Weights of a small GPT-style language model, trained from scratch on English Wikipedia: 692M tokens.
Each number is 500 + 40 x the weight over its row's rms, rounded and kept within 0 to 999. Layers, rows and columns count from 0. Numbers have three digits each. The size before them is the row's rms in percent of the matrix's.

# layer 5 MLP gate, 832x320, rms 0.18, rows 648-719, columns 128-191
098:469530450572498583469480523480530438448544457494436437513474488513502457503434503521548483567479510562473518513506450617546575510507527532417483502465588524497506510489464518488568542483519510
098:475530506577367449482485536526472502489483492449489442533479505493535535524440507416530528529493470492545460516548499472593502463457559449528489533534459513498509491485450471487479561514497507
094:512518612444529435476485467495497437490439458485511451465566526478509434559457452551512431459517566541464452503460512586431508493462541484559493457517482482502462511556559449523446584490518449
100:471531544516492462491452479506481592535492523423480495573481463521500523537546474585528403494534444442538514521489497511457452486522497513482495473539548523495493489491492501578521488454514519
103:524475537559533552576492584554483411516483475508506475498433480451511515469556585502545457472448470511467537501496463505505514506519486486502494504527475536561484484504533536489554552528510519
097:478412529465520541521544494537476476528510448521555505505585442499554539547564520487520480522529514580527533515597483462589519523535500527502440459523471503537586505497543542497628510458526438
100:463438527503541523513535474439505512455446462551506447459503493471537514488514463515558463431575527544484509439484528477412610540543478532537460447487524498529482541541459507457522530540473491
100:389544500523523495487516579446488445514479473474497516532505473510443444503473560496562510545453507493511538513523521538520538496545483463547483515461483488539546543446431447478480519448536553
100:501552544578525455483500528529524426547474506563462488494466496478587489489491524523548486483585504508474548545505486502468587419520431504479599550518490501499533490484472433499485484455455490
097:545449596526570514476487506512466472480480596507603513498557516484527480460426535540501571510488498518479473534520475539446436491480597467540505474505512533468480508503484461470526488571435460
102:493622471423385446524482497470565441492499527474483491533597500412514473454513472460420503441506474471494560399516505500460528478440532462493586510508546526453491497505517554487512504501474492
104:506519460470495490498488442494495484510501482481485478494537455524493506481409436504503560488488557516541532439483492487495547475443513555491494462515561519516462482515462498485528471436538627
109:472484520447530529542541524459525485545423529515435566565486523519440524479481522482496477534410583552502615482497557458518534512471444519532561500556554520554491521492493430517450551462476515
103:486464519502494437598492490516465524514526463522487468506524519456537503508553384511446496501452472507504461481416479509493462520528523554554516521510538596464542531468491466410535553572518453
090:517469543476491528467450474459483514542441472503446504515541493591454524500499480512514497559498539520514527518508450429529491523489496432515555413534472553537559475571620507505461488541493465
102:500598481504546482480444451543398480482495471509566458549519453418524470547418551514533482480412488494501424404532541539534504512542565441526415499520422531474565497515512503472514495544488565
103:466529494538560498449508496502481436554467464486437472500465495506506501527525463433517470551473505507561507563409617485420421471524527576555493458511566579537543486485510461484533510432482501
103:563502544478565548528483502555528394545535494506495554493452527463436435530537464448510470481571556508521512494485479515480424473499506499502466484561533495527502515418469564547578550533522543
101:518503477479496509506472506487473466483530464559467510524531508430490414523484517493523486478517478537497549525479480542461477525541489542414604499524513507534460503488526485491454558463547558
100:515538480436484475494505475524425483559479564488583507490481524485584454502489486479475527587457556480448533431467522490495503471508451463504547433524563468501570496455525502446455567478546519
096:483446480498362555558538387472501537539484505546448508504512538451524467527537485503546487523493490495582470456534435500467509435517508533496531420479449497510508531543515494531499479469495534
102:453528478443498565549476411523495477582482462549436515473465477559553408563525506525555516506432479450490436505538509483536538398535516573516511510500524490475519473553510499454601451510452506
095:489454527504546456510485485503480455548477539545584481491451510491464481452518481472436492454505551519451473478450467502420502592468543485490467500476471539451499510459568549452518469539391463
099:453515476483482483479523485509510428514483456485560510478515468509585510505521503492467442515514570551537448503537476497480471471484510443519604520454565497448479476545461517470425425461539511
099:528538460486542509497495532540511511494476514539442560485556585446470526539530535507472476430451496497493475530490501505554566541500473506431593501548535571504498496500520503471543496517471411
106:491523512522461524450540586460529491520485624453492505514477589493439487501512427543536432522511475570470479493517578550536553517541479509502512585479498497550494531505530600545574507456479536
093:492485467408436410548449512563450506494472425463447522532521475487505391511439511517511556608562472538506570558502522512496467514451416535496485488561539432442402459453530509512477524450500532
102:613439511453536473518511568475520600469536511504463448528532464518507540504473545520483514481544475544456525518494497564531517394507388490506517532444499496505533515433539536491548504482428494
095:431500485504522477512509515525522439495511504523568572485566515478526468497551497524484495456509508511463388451513488554449466467426471520543466491503519500491452450477447548528512491576527546
096:452568567549521499423474450514546421468489521470606539536545472501475526551498503459449483500503487537499481430526501542533535550501544480478459540417520533559550461502513499473457473545516501
105:490461524465527562452558518451534543461520481505480595534522504462499556482495563534475482508485418408496491526522450472471524414492544549517564416468457423521488510524552535525497495497538472
096:477476513439521517505553551518492516494477528542539478535454463460560528475430474515481493465518450508529527488536492516441487455491494527404428433460495498488511533500519566475470514509524496
099:469487477505570553465432560490517450436561500523552522518518578495483442548552468483514478536488535495480537477512478470491503492577518476534508511616575490448495484476527512598505453424427451
101:508499576470452438435487476404537535551431489485439544533476479395537537468541518490559529567466506505499479530576494459514470453466538462487480481490536494557521549522541486483487489492487470
098:446425504477546482518437529503491543523471490577550564486585497502433480455426475497402469469471518525475455533485458525546526502389472457459449429562447541534481548517501529531548513531436518
098:526482595524485482601441462555455565504485523494480505447457494472628517470522560511515471550469542479479494478469472549431560487424557491502486477467434483461473517532527501512552524552484520
090:493511476462549457525437529501516478549474511456523489528479452527426466501523467420491548498463510503449429528461553485458467486587471534478535413475487439434560535522529503547520502511508518
105:507469458469456539443458451527403492485459560613501493472516505493520521516569471576503442506486493492494536475524526496477520595458420507451560480482607574469507469494541456460545499527484455
101:588484501530474536491511556495503544484499407518532477498505495507477466487472483518536483459502550448441468496600497498498477479512482486506487525491467548501540555498472477517460504474461534
095:478497439504493473531500514534566500528552520519512491534584564510436476458548472491505517524526540538507498490499519450409453518521487569453559545491518499486477500524500512509450456479487518
091:514493479564478459604545461486503507429532460527494411501541487489540498510519490492509510602487454492530504592555530549513491486475441454422533523522494456586460506489490524441443406501431466
092:440434531574558527471509545593483570514538432469540554476525544518497475487442520508476514531443501431525524469524437496512581488510519531537452529508463499542499429472562611490376481467490425
106:515428533424547439509525472463493450557467457501467466477570485498493467498479506497485577482468425536410549468517416496501511467501577513472480475465506470510531515454520489451463512478519547
096:507534554445525535584519437466415437496453497526533481465504475504484474502514504517456531485439496490504456556486445453443565595488522492524514490516478504464499513536499495492516486522524567
098:579520490558478529549491485473428446450502507453484488506488466518557580465449495486456454464502437566497491499577434462472489509511501553518539443496482487498364471463542454528484446550440524
093:456510450494473509483527432493434477488462457539492501492531441433515495464489509553562425520471495494461504503489477544444479517505497495444563439480460522482558529488568578538457541462460482
102:509523476524471563495550470500518460522486567457503500500494518509494505501450548543552480572506469529419458432550590534521538424565537478442531517475493451490518464532499440490548594563494513
099:457554548522447484524584492478435476529488441524494505555500456452460497523523539491506468585509511539515440543480483460485478426529471533495528556475469509469519581482502511551538510513504537
097:568541576589546507598493488478543471534526464491487480500465419496524479516440537484537501479488454512490462487423475501478519473536474495476494549510534539424519409525527597466514483491468492
104:531499459546549540572526483475480474525477521500474521548538492506518542482453472459505560392471505515514479439507526522526523438560513471534460573478469432445509458439513505572503480485538501
085:531523456567525541508551546504484471477453455393476500438476469486506518503452561485483426505488418475489552543516453546499561501497488435515525492500587445481567442526531440441554493478516477
104:487486577486465486480515494523483412537495539461529503500510433533525554521487460525461497446564517483422481553476506423479497499450440487530484436511481508526448486521534508478531531493496465
088:476529503589569554517518450437536444533524528455500511556478500502508447479457421471488496459483538548515478508515608555467515569479524542554498375532488495471510485445542484464406490500497462
096:512549485499491504482531520455448572531478510475509518539484484527487510508538503549503467508441457543498505441525466512480532491526488518468545465467450411434499523459465478520560495554583521
100:519455525439443479523539459467580523458461476500490515528440533456503474506493570576526440576443396431511483555516470590512498461492497505527578479492505561548525531531555474484455491521522500
099:485472557512572468549515454396506501481486498503568483472484391539474474548505552547546433495528459470480451517392487422578466518532457495538535529445548496498518491460509523539554491528537519
103:553448497432551583466532486507467475510516512507496501541438517498527469463469504441529517499443537553464537386534506495405476610466514528559523538472486483532523529476535539448515431474533463
096:459482456586457508501505462535400421533521514450595517524499471483507469521525546486472575506578489541487454496486562559514534527531468498616495455491527481501466532544492513510515579522489568
111:548452510529564469606503533562474472499488529523551448482403441503528496454564508460537492459504476481437480505455458501498441446512512523469527491505527537510478443573536484449552600535470517
099:483539461466596542529461491506577466490536507468444499418461522531547562437517502528442486463397433485550474448556521528465461541462528460482476476552542517473478485494470507549467518536541515
105:491527496564533500546497428457560501506516451444529460531468547492565432508485492510505518563508421508549509462513473436535434462448496545546554463526506575501525521523471552516478492434492438
099:514575532468514462489501478526549493551594452463564476467532499509609459479539410509532487410496617493549501523525492461507475470506519451518487518535439532476518540528533528523478493449500473
091:581563451434444432515500449520493498494518472543494462537442469502617452495510592502523524455445378507592481476488524452545443465504514536505473570485432486460513458532501456471549505502501552
099:508485543540520502558528469481453521493505462530437557456503517477432561444440512428462553535461464503501481479450547514488467440451487528519466461491556511518496528503510551476418560521486476
103:385580493536507473469483562446501504592521495449541527524471547515434421508564534479515532533423527501458512454436440490455493483445509554513521481496510501431484484469521480537504499500595508
097:558584535525517462454494468512506483544508482530524397476457497491511516427503491528553581474519438490498406417500465534505506470512463498451545494511537497527501452541497514530467480425551503
106:524513446524444519453534520510476508477493474519581465479537484507522546497430561498465416543503467494549439462575555550565523499510413440515502584464476563453499490481528444483524515545388508
108:453517554528487488444435522566486558476443483496501548486502541479513527507504476488489469504517500539516455493483465490552493572558547540500490504519518496566517526481518436544436486499466551
096:503521469490579521493465533563414496484513485511488447515634474486517552439556509454487545467518485505502543410454526515404458478458497522452547509454474461502492418529505456504567470468479560
094:460523504488405564556466471390504491565487507489497520522531541495508517435472558553498543539506496521494500474539493485547436568422571482523516537505543401516467540483482469437551457519509509
103:425505528485494489472525552542586491535431499467545551533492496516477494442541514463446495499547545496522510545513475469548480531476528529524535498500558550503585483497457479560559467380544557
091:530547489433530536557521516496539542462453463528482410454463456535478459476538491584557457519428536476444502411548488500454524521500522540559499519457416446428470490529473499567445564425493491
# layer 5 MLP up, 832x320, rms 0.186, rows 648-718, columns 128-191
101:509559501468530494445510517521495518544412533489527550441439551468423556499540453522463511531459488449500534496557532483405479498425499478528430526500501540475518525403542529556444402522440478
099:582495493424495449486490516565516464454505495483434517543550454569546491416501405429539500473463498491443460524410452474498497526498486615477456459457485548511549556460461515402447505455506562
098:511554545458477505497540506488447492442482480521567478471398517496501611507428560483515512536503543490477505538499517458573543464490549463468550543588521552496448491509518469427421446486418503
094:443498536523520506459516551431546497442545499488522449421531505499454459399523492464557488472538474521512458423530460491499529480492462490485529466542460468547547510486456488500544559462535505
106:474460484483530551464468515542536512515493462495451444513526501505456455469496503496512518565555521463541494496466493514473470489467501521525407462471519524469479452504461531539483403510493469
095:571520453467560515500510440468422455531576569468484558483504478457496476542552448534481535421509490451386502493505408499557565544510546550468479494514441475493507500573458489525464494500509494
103:514533483489481472492467487503444433558492431479520469467427481488500504469535529520498530526450474503474494499431517521567471519483496425510489470412454505543540474490502517564529499532507519
106:541561526482501569530506447573569523528516518438497510490499474440520471465399512510482522506458480521483565509519481513474534440480556484469496488553510516538460434507508595459493438547525506
098:477499498445495531454429437496538502545520477492557506519531507506481416499534542489483537526444494512485548535513514529505562509538512485434490551474459455352581533462598499499511553568572515
097:517526419492625496438460560500529500565483417505491495465550504544482457511520503513461541544490481487545466491470526493518468485500576492501489563519433530483469507535491496466412458513558516
097:516510538445512511435501406489489473445489464488416517494471480496471476440524522419484486497442519461498535507501532458499469457579480598554543503463520476491555554509523505509519467518394516
111:458522519470459558513526542537479529522529540582463496502441486494504512511509527547490457541519460450435476521504503485473467566509538528479518551542509462466498515476531520484478505464597464
101:498442552536511517564500519530529423481519450507523438479499549529552487495549476420477505479493504443517379474518465535501439545513515504458529559561448450517558481449518534512512491537404521
102:449545542526433448532505530534410484542560474468513485566509462548480494498518520427521460495485414545523451530425414476528467511492558510510551496503552501449592578521495554544483502565530525
091:499452458460461474526537547440468516467511467542521475456476507556434508568406530550524550522523468442566452484503469491464537497441504464481382578517538548504502470470541532496562461501551531
105:490533487545497477504488481495477480524508518498578425509463466490530491531486451552424543416487485514498524502541483485489476565475494487504476483529450512513516497503518508505552528509566524
103:474445532428421433568521472484538531547468476487477471541403481435518509494483494495464508509438463467497545486492528534556466412509501512509503497475447549530518471474556557509469425528500541
107:528447483574536468506498480519491521519535520519520578572537472552548495557465496544543516451456496462535498572522582454489477475471510579542503508537579459478523539466493476511473484474496475
101:516571507558495469480495404503524475426557489416458429578550471527483484462558514539552462443525510523476490454528488489527514563540376441514480523522468463439510505536502495515551510467506491
100:540541525510516507545532502547492510522512553546499543536470432477494424511443454476510494543442586491522472444484518527531540521556488470506476523541549483501472512484519515491534489485504487
092:527459544471477513559487480505441460499512494426590438479484499446501601438494558479563508502468533505426487456489555471544536490474501579539544463494482520548544474472437535466477480470437506
093:456550428475522490539486512500418489557529490547490536527604471509531486490523497529483533498514581485514516512619561509452531535591521542568488516475509488477586559486536496440515405546443482
092:503547530514545528464491419501485503528559516422425508489546477511500500535499509475548435484517489445479535473469571499557449520457474533496487505573563506500589503484560555464439537497538466
103:512492499422513464532540502460496486496489502505496490485568537512501509529531491415564566495479482543454535493514571477509610546469515557532518538466427469553509500513441482537478500526502464
101:503500556494533483473461555471558571556480434462535517545491533516492486484497462485451463561547451472523597535450526494506516502483521494437495464470508500553559534510458532530533495510488552
107:565461530482473465530474527436492484494490501458523462532531545494475457526525505455584477518465517475473502468476533488567456488502460562464491461521486514491522478487479550541515508577455506
094:515524529425444531540532528461528466531517523496492497570543464439491532441461485510528543536519494492472498425510474536567501540518527499498472585478482467483509495480552416513504544546460530
108:514466462471538524561527431513442508488461552492430504462528482571497554506489517503509429542482503470538549491511508540472514497525506540419474522428402504541525495474444542505483510465489475
093:537473491415478522475430564465412475431515527536477515529556493520555500431487460461419483436544480505496498494542516512510486472518432451556499496525486494501431506432470559498487414446543410
096:519436546457502491485496523468434525484457493457487487490497529539476514488494564600527488432583467388568494506458437528600476502478555472497483524552492512370498487470502493489506497558443479
106:432427454536478411544544578525485538548513433557473526504436522484443591576495507567525560467514465422513525553546519513451478488492536458498478493548508468557493497489557544497481465516486406
086:473516490479548417488527525508469480480526484444511554525505503524444480525544537471497518537441495413485550493577527400498475560596521550512440569475480479532466558490420500454541538478518495
102:555462531521570437496475513432468595513412487465481502442466503616528498564506527552488542488524442482546502462412540587558507501525567422515473481484526485486503499519536477520475572513431506
103:498529528521463448425558562464510457521454517510513530478557480526429449527519591527503456518471509509475498454492474422539473476518511513536514469530487566529494519494493443434484582503560526
093:470502491487520481569474540505563542570510528475492512538532476475441504430555506543533544521496517480540499488536492505495520488526422520575481470431529428458441561546466458491523503560491565
099:540475575492472467542492499525527518534461504461486511458536457496481563476513444444506471579477491500570590422499542471486520536396410524465515508468476473542486528484521437478502378487484527
098:527525515488495527507529512519523496468497469430581451542482592410485440464499495528471503506484511467502514516496507524476604504495589493495467466492473456497534493494547502550492554569533523
103:558525502477500448560466514540470560531523508403490504511447496408564473495541494547489502508457481521479392514460464513452498504441493526553484461508449471505521445487463547467539465545513489
098:520451524543429507495467504536543520476473551540545531462520388466540494504372409509538445508471556576465538531496457468530536473498464561487481538507508508508488563471478481524444552499492555
096:464504511509532526506483436537483485469514517501487532556491504435471519486529488444482482568485488498517491534516511449459526510470548476422482511467373510514534594441422441518474435493523509
095:535518543494506443509483475490463453457524425485551533491480537450526456484507518560587465511464442545512548508555501470490457506505507487512518463542558469504518523552515518465480479459544456
092:453498494506517501483534441555523502534542505497537515493513535445495446516493514456505519500479548508489465470505534541510511522514478449503514493510535617484475414524499475459544538560476486
098:507488500543555517478511408480471519523551475462511517551545561463503465455528463458436484487497515472473450474459530532503498593459553542422494518540442550538440538507543538546511565513561503
098:526440548433450523548580509498483435456464471518523564487519510469536501490568508510463468441425564598477485512548584568459538487507521473459484452484527490490492486472446482475584452522470533
095:501436488475520510548517473476473447437481557510474466491494460441441536482405453470453519492532527490496404442519527490419538516455512595505423454480531462537475455457554453503530516484497523
103:467474414476492513535499501486505468488535478525484513531485427521485482462460487501472425495498431507446447502521430529513518404515460478437503447602545501559469523521430511498538552516505511
095:503541416510453508443503477540471493499490487472527456494484542549562512459501422497466455489518538557435491450618500406493500475528516485501517474440486493516482522507495513467568541537472509
096:492507471513489448485420455526527569463455537439522578435504530559478455536413439545495476477524483516497586423503488557484462450541489535549538479494484512462462456470515467403483544540455424
096:521557511487445453519532567510484505455527473534504484487473501489485504550481501544490485500537499518461445439449481461493551529514499464468493497439498489421451407474549531434520521494546553
098:529513509509553482456555443561515510541474535507468529512507456528509549481540439532491525485518553502507455545524559469541544534494507502445481581504466506548513501473556514449479568503514450
079:495539579503588391500437525506505562448444473593511468535501497423516498464571467547491520490546594513500499507505561503517435521465512483523504500438458534503528532455475482527434519465520556
101:522499468495559492506512468535476462517441498586495511476549450535480460468542591510508555506454496486571445504477492480510525639484532448473509519525423560490490541508504511420519510470482477
095:478482490565558575428540454472516358496489508494512471586527517528528498465497483480503546453507501496454460486569541528540528533511569626557536431592491503588558456453538516509518542566467470
102:438502503547494486498537516471555504512605504503491485487520512536518475444514566528452478526539516515431441531544501418537522526470542452512475462510556477486429532473533505503490546491422530
099:517495575393553451528497473467486553502520487539483549498483499494530460480538577501528492482470537493529523532470507516477550512475498481516484487493508537533566444526533514538550512535477437
098:515563524561503489577506505436588546462398476494515491524433469521455489516482480540457501475509536502482480480467453469591447533498464502545486508512471482527473520539482499562457493536534460
107:435487530478494485437517513511434559474537481502470529500488585477489474517531516521510517526456365513481489455505505538476411518491479485511525507501485561537492526600492503443417524535515521
095:469538450575505498511535468532503575506467452519515476464484557480482512531532556446535491502577486440376543475565472492440476418494413437502511500567544531572489483501521492552481476540447431
115:485550530472429502477522465465478444498425495508435527497452490461501453549456548548534492493494524488529509548462565434493496527457570535486513459461409494547486541469536562514537431522486520
105:494429482561437476571458494505512488502543528471506485462499477489500491467566510542579470465468438501508446478469484572452511580516399534481408514435446508501499461485539495443593500435523479
108:515483430489446514533451447585560533487482432438495454584506512582549511489464465490514519612477535472472494515515435406523451504475475526486486462466564521490485549572458526480513456497578503
100:493501552515506522474465490497488466525561551457540502542461543462493460489547444495580490506524479469495527498547526503567490473500575544494476490465419502553496481492434440508465515467433503
071:574506530529467495513446489602498466540539449534474494525454541511458510490569539549525621517502439505536480428469540495522527535485554553498519513462469557450554514480438477515568517542478560
100:462557520458484513559527553521553568494478439516558409548537543551497535450551452430533425469517495586500464523510450454511527526504429478530542442446494493553505493427534490522457505479459481
104:484490523498519522535503446535491520478585540463489555516535532432499419498496474505527527403479472510543481426490530527472484419529470539536478546450571526412493492502484540515516509457503432
097:530499494575472511474477478483489513433584488465483437497492447522476481385497520532554559465518447416445468492526502527463461530445479520436524520472488505548490485565522493563503573491542469
104:485541463578390462540493513513490565484455510469495444537490504463512432529521491546492532506451409544445459492497498496435467457477522465508509491505545480512502522528450578519503542523524544
106:500501478478540516508492520567574508518506441509541575509562438416530503400498543446536506516423484477486505495553421521472509527511570539517543582555519492481451438474495445522493460495513508
100:445530467532542502580455515551458514517449504548462511524535489502446498449548571534516593526480549435493477449542514500435473485482477512518479489448434498529464494513472460467515475401540509
093:482470486476516502582468412482510537465545465509467471534476584531509513423518521531558544526486447442587461546464500534492519496447521474490515520557549524504543477460493514591529514435487524
102:472457512444472466482465511514454494519512518508505480426504515549487492496505531517518524551525490424484497521512488415493516525595458466559501517511460461487426489498533544483496521484483512
# layer 5 MLP down (transposed), 832x320, rms 0.172, rows 648-718, columns 128-191
107:494471613433487453468568533463461485517535502467594472513476413495417471486499486452536504508478504541472453484507485412559475513480441483545476565525441486509495492439589591523520425517548533
104:562485450511522547467588497465442474530481513450538531424474498458485523417496485479492546439558499449483547493512500436446500554500461552530522513450520538567456498534574497484516556426475549
107:502503530529518619447462473485568527511514520470511476484487542556521588493521520412567606464508538546507451581487515522524564451444464465505461504538475543510449485536531523482441531458420494
092:467527452430484404572551397587472502495457533494539464546475536567567430498473470453538467475453539426470499523521540489487474485520474564505481521560474481516519498390538524518511452517458491
104:465540527460481546472511423486477526544486475488490447564535454517487418506484457413459498446506545576542535430480564562485507485525488504513540458438482385512579507514468544526479480411485511
095:448498467532455474431522517537500525504508510561492539491471479555485474551543473528459520521495516508549546454555565529461500483558543458483520518524496478465567453523475478455573506493465459
099:523546526482538530535532455472462496546579530510481510501539470490481501557473467524449489515551523519474495430558452512541443501421477530505542482570525520474537548534513535507466480513484482
103:478551494471525519522517436499493524503432505499425496489498536492533515513488526448522515543536538574435503542594476429536508532537539523486516526479518491518450605502509528502416502556500551
098:479515468621441525510510524466491527528476499560564514537536428541543575453488521449475561511512474562497435468551506541506426465451544532489526517430556519492532490419503496542436578486451502
105:529532438453566553508527461415559501517466458486498493484549460523514470477492468474440487491549493529525434509469516537495489467516527474424489547493443457493547534558460468546384454440511560
098:462468506554480512488493498570585573494542575545461476532463459516441544525480536447441466555460516538453563474486521474466473535443483425484591545485480450519531518485517507513521514504427532
108:464559495458499492424532573435466530547482558469514508528510526458502507499557448504474453511564507508508489493471451464496489447450434449510471509469555492555491496505484492483517498388450478
101:464553568540575578408477459446433527528537470387518530500474513556504542468584503544509486552472463493457498541496454486568521482559411451450516415452454450428488452553518503501517432529471437
105:513520518457500516506524532559473450508456524445508483528538519506420496532464545456501404507534523529529454491482484437475464496515507431520555479528461467441535514522519461495545497540466516
093:558453429501522540555543517586533465452503447512537547545415495457469508566529506492482524492416512549482508484509569484502528497523415439561476481477418570432445567554566483546501524512512539
102:471516461518546493496493550520457553457539472428497432528522506607500474519476472501513537522466511468554536448502438532479477481480579510518488543483469494551486528492512403467458536496465549
103:499490472480492466453488523582465472455536478476481448451453510514500465476421459581526465524478512459575533457547534490486446509511516513526535538482450520545489550530412507438508484571484475
098:498551454504510517467562498549505525494457497476489583489633477524511523460499502463490543493521480469513545455463516545509400552552458427522477430536453488523472514472521526506504518468538546
105:531423489561442500497446471505400461530509591475538398471533554422512441514461507583475480425496464503415492506418532451456544501497482459538449488522500509522439497497536560540455539499577513
107:444522527536488469444513393501509484544438555485532472528455448459461516486471473516554577603543521480479491492481516487548470485530540520519570453562544465508491488512405492417551510506510587
098:496493438556505550525558464504466509483522559455466457469562552484512512505431488481535502519484464499513456571471424477517461515551490467493474484499500491526516507436543517496477425478493542
100:510498432534559472486517460494549498487539454485448503451526535488450423524521492516461547530613539463535514463489520513494472520492495473542539494503566578481523466507550419528490577473470494
098:418528480455534390482440551463529519468465502490457500420418507498469601472536543458500559467505535454516490455473519490467521522461438472440478537487539369429537524441506540550533561555510471
101:542525521538486458476492444468440502510519467499575503485561397538498496533477512467502448462477486485480529487464557443437579512455503521507481513458396482467525495552464516513563488446558469
102:502509541483523372493467514406508510482516482547489466535492508441490552577489465491508506454496515492507579476521525511532563479532471501507495481513491526496543499477505468537441447517499496
106:535483546495512491517521623494555417516432490515411478477488505497539521517437523489479542583487512488482544487512506541478457515525529577543514489560491470549477514505500517504445487492447523
099:499505577580458521466510529460515485518554519539500535431553506477491563503472496460542474534472440482494518490471453473524486552497531458443550616528483522518527496531536521526485522525552533
104:541440553498583486551563443494550477537532523524483529523528525476403503472509588535498498470454479459464463517507554401519551508524487555508506447466502490464519550493496454474475563473518474
093:483515531514482491506541506433444459515527500544477491513536499511485509447562517545504562572477482467474483564487463468466518500535470504459584586503478453509497553476542529474549555480573503
100:486508499497542451457551495498523492494522535554553498496517552544448555521454530536525500524506486487500468500520508456500540528499491428439496524489443543448506510483495458512469446527464556
100:430531556509495481467513483493563481493578491484584509498473538474574439505563480537478438506519487538530507516480562490460502530513425475532488427478501435505485520470433448580512510528481518
097:463507527496466568482459501447518521482488498519588458522473557536567486415507447578505498521536579471520542516515476452537455457488487472516507521455495496501472473531456517504491571563539510
100:475573496483529516563550458516461491491502452455534495517455513520530489478509470433496513585474505517524565440506505519475564519437453526484561471478453543476509480454478549549513567513455492
098:553360491451523509527551461481543531478562439480491435511384430517563502516497500439532518528472497511496483512473527532436468556452595420531484497474543567505496496523482503449456591521440513
088:569531438416492501512526418559531504580403507514579511502529472542495472532470548487488606517493493477480484447511508551541467451420532553452493515477542490467480436451476470564525547507529452
102:481487473512549512441429527566545474500516608546445491486527439533484486489541503439449483458455473574536503485554522510535582568476529443518485524488512451554460451472554490481454529475517492
095:548501444469519521445555463482516502491490476474427520547447531534476507451491487494531503546523529497458580511546438569496552475540406456524496582490530421500452529583482441471475493504482437
105:463426542482511478511489537482487497530497528498567464548545473463478567558481503488551495544486590515492464492525508515420493485535608564498526528509493581504507502460441463468561502554493487
097:440457504471428470503502502437523538476479485459470481555497490470548543543541568576571484510515574492409497493506489470544416477465496468521456489484511513522568551528524442570485492586484542
098:594485509546483496524507512589490550524437522436513515572451453480483489481491476537477499518465508504477500514485501442530488421547489446482524492471550499551486500483461531524570489510432487
101:530461378509439478570434507494527485459543541423534505455460473480528467521539473476400504549479444429557534479497536529515448534511492521493480517460470453571483502445531528523548533525560419
091:505498543555471469525471491483438588405480503486424526508519505535480485521531469509536475472544453512521479530489442509432485458583402481472526412514454525552457457508538481505504559574510463
102:585552444517479591513476506489543517486525482532530482504546525518469518555471417527475454529483503517494463471479446517488467518485477597488472569543531493511455530445529574518514567427475473
097:543443558482522479563497518523582498534523512472460543481440444511532461555494502471529546537519471564593524528515491498562528512467547555481506535471488420495511513542564438549546535497529468
101:526524479491476520499514463514519495513485471523464503460557571491491498476506475533425522514516464525507493537575443508480497500521506545465586480498496571566517443460432478537479474473479493
104:518475474558501503479486497439500462485543539553524549511537469464405542498483491465477498469517515528599488504519495518526512426523502531479480527498541499525426578468549473537508470518518482
099:509484516485519492530538490505503497499476438552522470456552481554502438472468510513448503494540471556490481462495529530576508515508479490491475485468547533555419545499559512536498480505510496
096:593483569446561474529492455448471526472495567492487543480528595535500545517523508486414524473479457524489516520496435506491464485425481497546507551534515460463462496480518443644505414496523487
099:569467439522452552478452469462508473466460549460525496486420472494513482563520491416439546531506488479462545495529502509485508464547493558540585533510512553496436514515454508501510480581434523
101:473499503485470518510518504435525532495464507577412555515472407543553498565496565489479489509471440490489469401510522579505483466438390526527447481490526515457436450533505526506475548497496473
094:528542453544496479439483397534481494485524439500513459519518510519451513458487482522502452473513472570578449486483470422533462498416500507556525500558586416469444518499490490473496479494579469
102:470560547452601602445506469561598452468503569511540474466498453509480455482433487456504505525547506524475525508509463581548461471470540530469517574452517448482495491515393484474504493504471475
099:481532488533537558487480497461508480500496560463459467471486548561470445518498501456516552534496455493516442455521406517528470549525511460498492485514517535540546495510446434550505510457528449
105:529520495438489474539474475592467514444518474500538411505549475600534537571451535557452474422490507520518523517416469496500533474490500512433522436503483526515487430475565513461561479450516506
102:571478438499454488413506412468533486464395462497438460495504456517457435528490504505493440524526489478613533494472455470520518540497499448520516538508489512466475502496420499445477527466494478
096:545538435550485590490483464488461538478554464528521453520459535513490457501504495547496536500526531502477568504450483464577398442498529503468511563490482531520469552519492550463499584475496512
100:557567508481527487463548489486527503412547481518453511496470589501504494457507491430452504492409524519598520481609490493527445511467525515536546578541598510554482528529467488479432537539443478
098:528482537533491487492477481527484561544514497475475510431450455451485517532514520575484472382500423430531446512531481502490551476435501488561469531522569462484538519489507488434519497553454543
101:505491497542472492439479491442512444493518503479497578431489508485561537533492457435503416561554455464453471545464528471526434452519499526426503531395521483469456569500512494505508568532493516
097:520547532529482516463557475540501491447440480476435504462593537538471592489445535464493428543492491644466552456576513498520501521535556506474490543507524469497558570501547469505502513550500555
104:516529498540550479527516443495548420521488478483523508480509439451502573485501497528491491447562476510446510453551547522535495500580497517414461482550483507500510459477442468504531520527539520
102:499461500572468528519509475574509560463560506487506507481476489523528455422550489390530418518514517490515489478470468539506529455585512495570496547474486596601498513489454509460486498514487541
092:439525534530513516532502560498533444483487547473441464455474487445454485552597489610447498557529494464473462481541464486543528527511490466561543452490542553527535413567497530564464514447466479
103:503479492534587455509557501541554449513566565504549476507523433525522539479596485464520471434463527448495473550468524503564555507515422543549524512524539536390523511467519475475505474542542457
102:518569506465460521482496477475542514506501530486490472574490497594492499478576508520494513461637468528478466506419481502502559490516521467515476503444452471517489492453501481544527476524483527
100:505481427565467536478500452532555525463493515522480542558487467498526499441523460447538529537472468524518514447445510560468486442438478524498473513501535480530545534525455468555506472445490508
107:518572468449571481465465508521478511544503599487512461441545428508537476530453475480442498546496476548541503480491517497569506434540494438528549527430547525567562563416481489471509463433497386
102:491467536532524552499507549576506543494499610594481444609478485473447481488518520527490537491489492486430546544479477553510432499493509401577475570535479586511501418580465541458465525486497498
100:493470457513474470502474537476465517479457475397514467514545516484467546487521459513450453525441503583486499530545487512510547538464481451510604442630546524525571435607465467483512579541495467
093:493483445512469503465521609582477482499534448464516560522438533436517470456526463517514506466454541512483451499467399493457482455539520489470458520531538483523579534476545513462465495516515434
105:524543479418484448528458574454439533579529457494513504553553477621538600560532512473523480447495490494437543472474445478461471461491404494541580449484500469492467563411511484436391498482498441